From a checkpoint of a small transformer trained on Wikipedia: 32.9M parameters, learned positions.
Each number is 50 + 12 x the weight over its row's rms, rounded and kept within 0 to 99. Layers, rows and columns count from 0. The size before them is the row's rms in percent of the matrix's.

# layer 8 MLP down (transposed), 2240x448, rms 0.0212, rows 151-163, columns 336-391
098:59 24 62 33 66 59 40 49 46 61 40 32 46 45 41 31 27 48 41 67 51 37 42 39 64 16 43 41 39 48 30 40 54 58 52 66 53 45 69 51 39 44 54 34 62 23 46 44 43 49 57 56 33 36 46 55
108:37 50 35 60 33 34 30 41 23 54 46 25 55 54 22 55 35 34 43 75 64 46 58 43 42 58 52 54 40 37 58 38 86 60 61 51 41 45 53 45 55 56 53 76 49 20 39 49 48 44 61 26 40 43 45 47
097:53 49 45 38 35 48 49 54 41 38 57 48 66 28 50 47 32 51 42 50 81 28 56 30 53 54 35 48 30 39 44 31 58 50 27 64 60 36 50 44 57 45 62 35 78 72 29 50 55 48 56 45 46 36 48 54
111:47 59 59 51 48 60 55 67 41 61 12 49 49 48 62 57 45 35 60 58 48 38 51 49 38 36 60 22 52 60 53 32 62 70 42 55 56 71 66 39 67 45 48 52 63 61 59 25 50 60 36 51 49 38 55 40
103:62 72 47 45 51 61 32 42 44 34 43 51 46 44 53 33 57 40 50 50 48 51 52 47 41 54 35 45 44 30 69 42 55 58 64 51 42 48 58 37 38 30 44 50 54 32 60 59 53 53 44 37 29 29 44 57
097:37 42 45 45 33 63 56 60 69 60 50 62 61 39 58 62 48 62 53 43 68 59 46 39 50 48 53 46 39 54 68 51 55 33 51 41 47 62 43 51 53 71 56 53 41 43 61 51 55 39 43 54 62 35 53 48
088:42 47 52 53 45 36 48 51 74 55 54 36 39 59 40 64 55 38 66 73 43 44 42 73 40 17 48 54 55 45 64 40 41 49 43 58 48 45 36 50 34 39 56 43 44 58 48 31 58 45 47 63 65 32 62 54
097:49 46 49 42 45 51 62 57 50 48 63 47 42 52 46 51 35 46 45 66 56 43 51 48 52 80 48 38 46 53 54 68 41 76 54 70 53 39 58 58 52 37 44 61 51 45 30 66 43 51 46 30 42 35 41 56
103:38 65 56 54 59 35 53 49 50 41 69 53 62 60 35 62 39 58 57 59 65 40 32 57 41 60 60 43 33 27 15 45 18 59 70 48 45 60 53 64 65 63 58 76 60 55 51 35 38 75 31 61 67 61 48 54
107:36 38 42 64 52 39 71 15 48 49 34 53 40 38 56 48 65 55 45 60 47 52 49 69 50 65 59 44 58 49 48 57 55 36 46 32 46 48 51 33 54 27 46 67 29 61 74 37 43 55 43 61 68 38 55 40
093:48 55 43 54 52 63 57 73 68 34 44 40 59 58 47 41 67 58 61 52 60 51 40 55 43 54 28 41 30 65 37 56 61 38 55 35 42 65 41 59 62 55 30 50 47 50 46 62 56 67 45 65 53 59 49 65
084:60 52 66 45 48 55 63 57 50 58 52 50 31 56 22 64 44 73 44 39 45 38 34 34 52 71 35 46 61 99 49 50 50 76 54 35 70 32 52 67 36 40 49 55 47 29 57 46 44 43 41 36 34 42 49 57
106:31 65 40 35 39 45 70 42 56 51 75 50 47 47 44 47 53 37 43 92 50 26 60 45 64 48 53 54 43 41 52 22 29 66 48 27 50 40 35 32 54 58 50 47 46 70 54 34 48 68 56 35 47 51 35 54
# layer 8 MLP up, 2240x448, rms 0.0166, rows 152-163, columns 336-391
110:55 52 52 62 55 71 36 44 47 61 46 42 62 40 45 64 46 36 49 66 53 56 39 47 53 46 47 36 82 53 53 57 41 57 53 32 67 50 52 57 60 55 47 42 43 47 34 67 53 46 54 67 40 66 53 58
095:54 57 51 59 62 58 73 50 58 56 47 54 38 45 61 64 43 33 58 38 50 59 55 69 51 50 61 62 46 49 58 76 38 51 62 52 53 51 44 56 32 46 39 51 47 54 63 51 48 32 61 53 52 36 51 49
113:44 53 33 56 51 57 56 49 41 67 49 36 46 63 58 63 30 47 45 59 31 43 34 57 36 24 51 31 52 50 54 61 60 49 62 66 47 80 51 39 49 56 39 58 45 51 58 26 47 54 35 31 45 40 60 45
103:69 54 49 73 60 42 61 40 72 41 37 56 45 47 50 50 47 40 44 56 48 40 60 64 61 52 66 56 48 34 50 57 48 24 50 56 25 57 57 34 39 45 25 47 54 58 35 38 47 69 35 70 47 69 54 52
101:49 44 37 44 58 35 36 46 41 50 50 42 38 69 71 43 42 54 63 63 30 56 55 52 27 31 42 61 70 47 37 55 47 52 49 56 51 46 43 33 50 49 31 48 56 60 59 36 46 54 36 44 34 49 42 56
099:51 37 55 52 62 55 45 42 43 59 31 55 48 50 67 54 35 73 44 40 42 72 48 42 63 65 38 58 52 55 44 47 68 63 61 47 54 51 52 28 49 45 48 57 43 41 55 41 52 46 40 50 46 50 59 36
102:70 46 36 44 44 81 56 65 33 43 64 60 43 42 41 67 49 51 47 47 33 47 48 38 26 48 66 52 40 39 51 43 62 54 46 53 53 60 47 46 47 59 35 70 50 62 44 49 46 32 56 55 67 59 46 56
099:62 43 39 74 48 35 41 82 59 65 38 63 35 51 43 47 69 50 56 29 40 67 52 56 45 54 45 52 46 34 66 35 52 57 29 63 62 49 57 50 58 63 55 15 61 45 42 47 45 42 70 67 30 39 50 34
101:61 46 50 63 51 58 56 75 41 42 49 67 55 35 40 59 29 47 35 41 57 63 58 39 49 52 38 60 47 51 26 61 46 48 51 60 37 56 78 49 43 52 54 44 57 33 54 59 36 56 41 64 47 60 48 36
099:61 66 52 67 36 30 48 51 45 56 45 57 55 53 53 63 46 42 61 58 32 53 62 49 52 54 50 61 40 37 61 43 41 40 65 54 55 37 43 47 56 60 48 47 46 54 39 58 29 14 61 47 43 52 54 38
102:45 31 52 66 59 53 44 34 48 69 56 35 58 56 45 54 40 39 11 56 29 47 34 45 27 35 51 43 51 58 29 47 67 47 50 57 49 64 31 62 31 54 59 46 41 51 51 44 47 44 62 54 51 49 52 59
102:40 60 38 49 62 45 42 49 52 47 46 51 41 51 46 39 58 43 52 52 35 56 48 63 31 44 55 54 61 41 49 54 64 45 57 47 27 59 57 73 31 31 58 42 56 54 52 47 49 50 44 64 51 39 56 45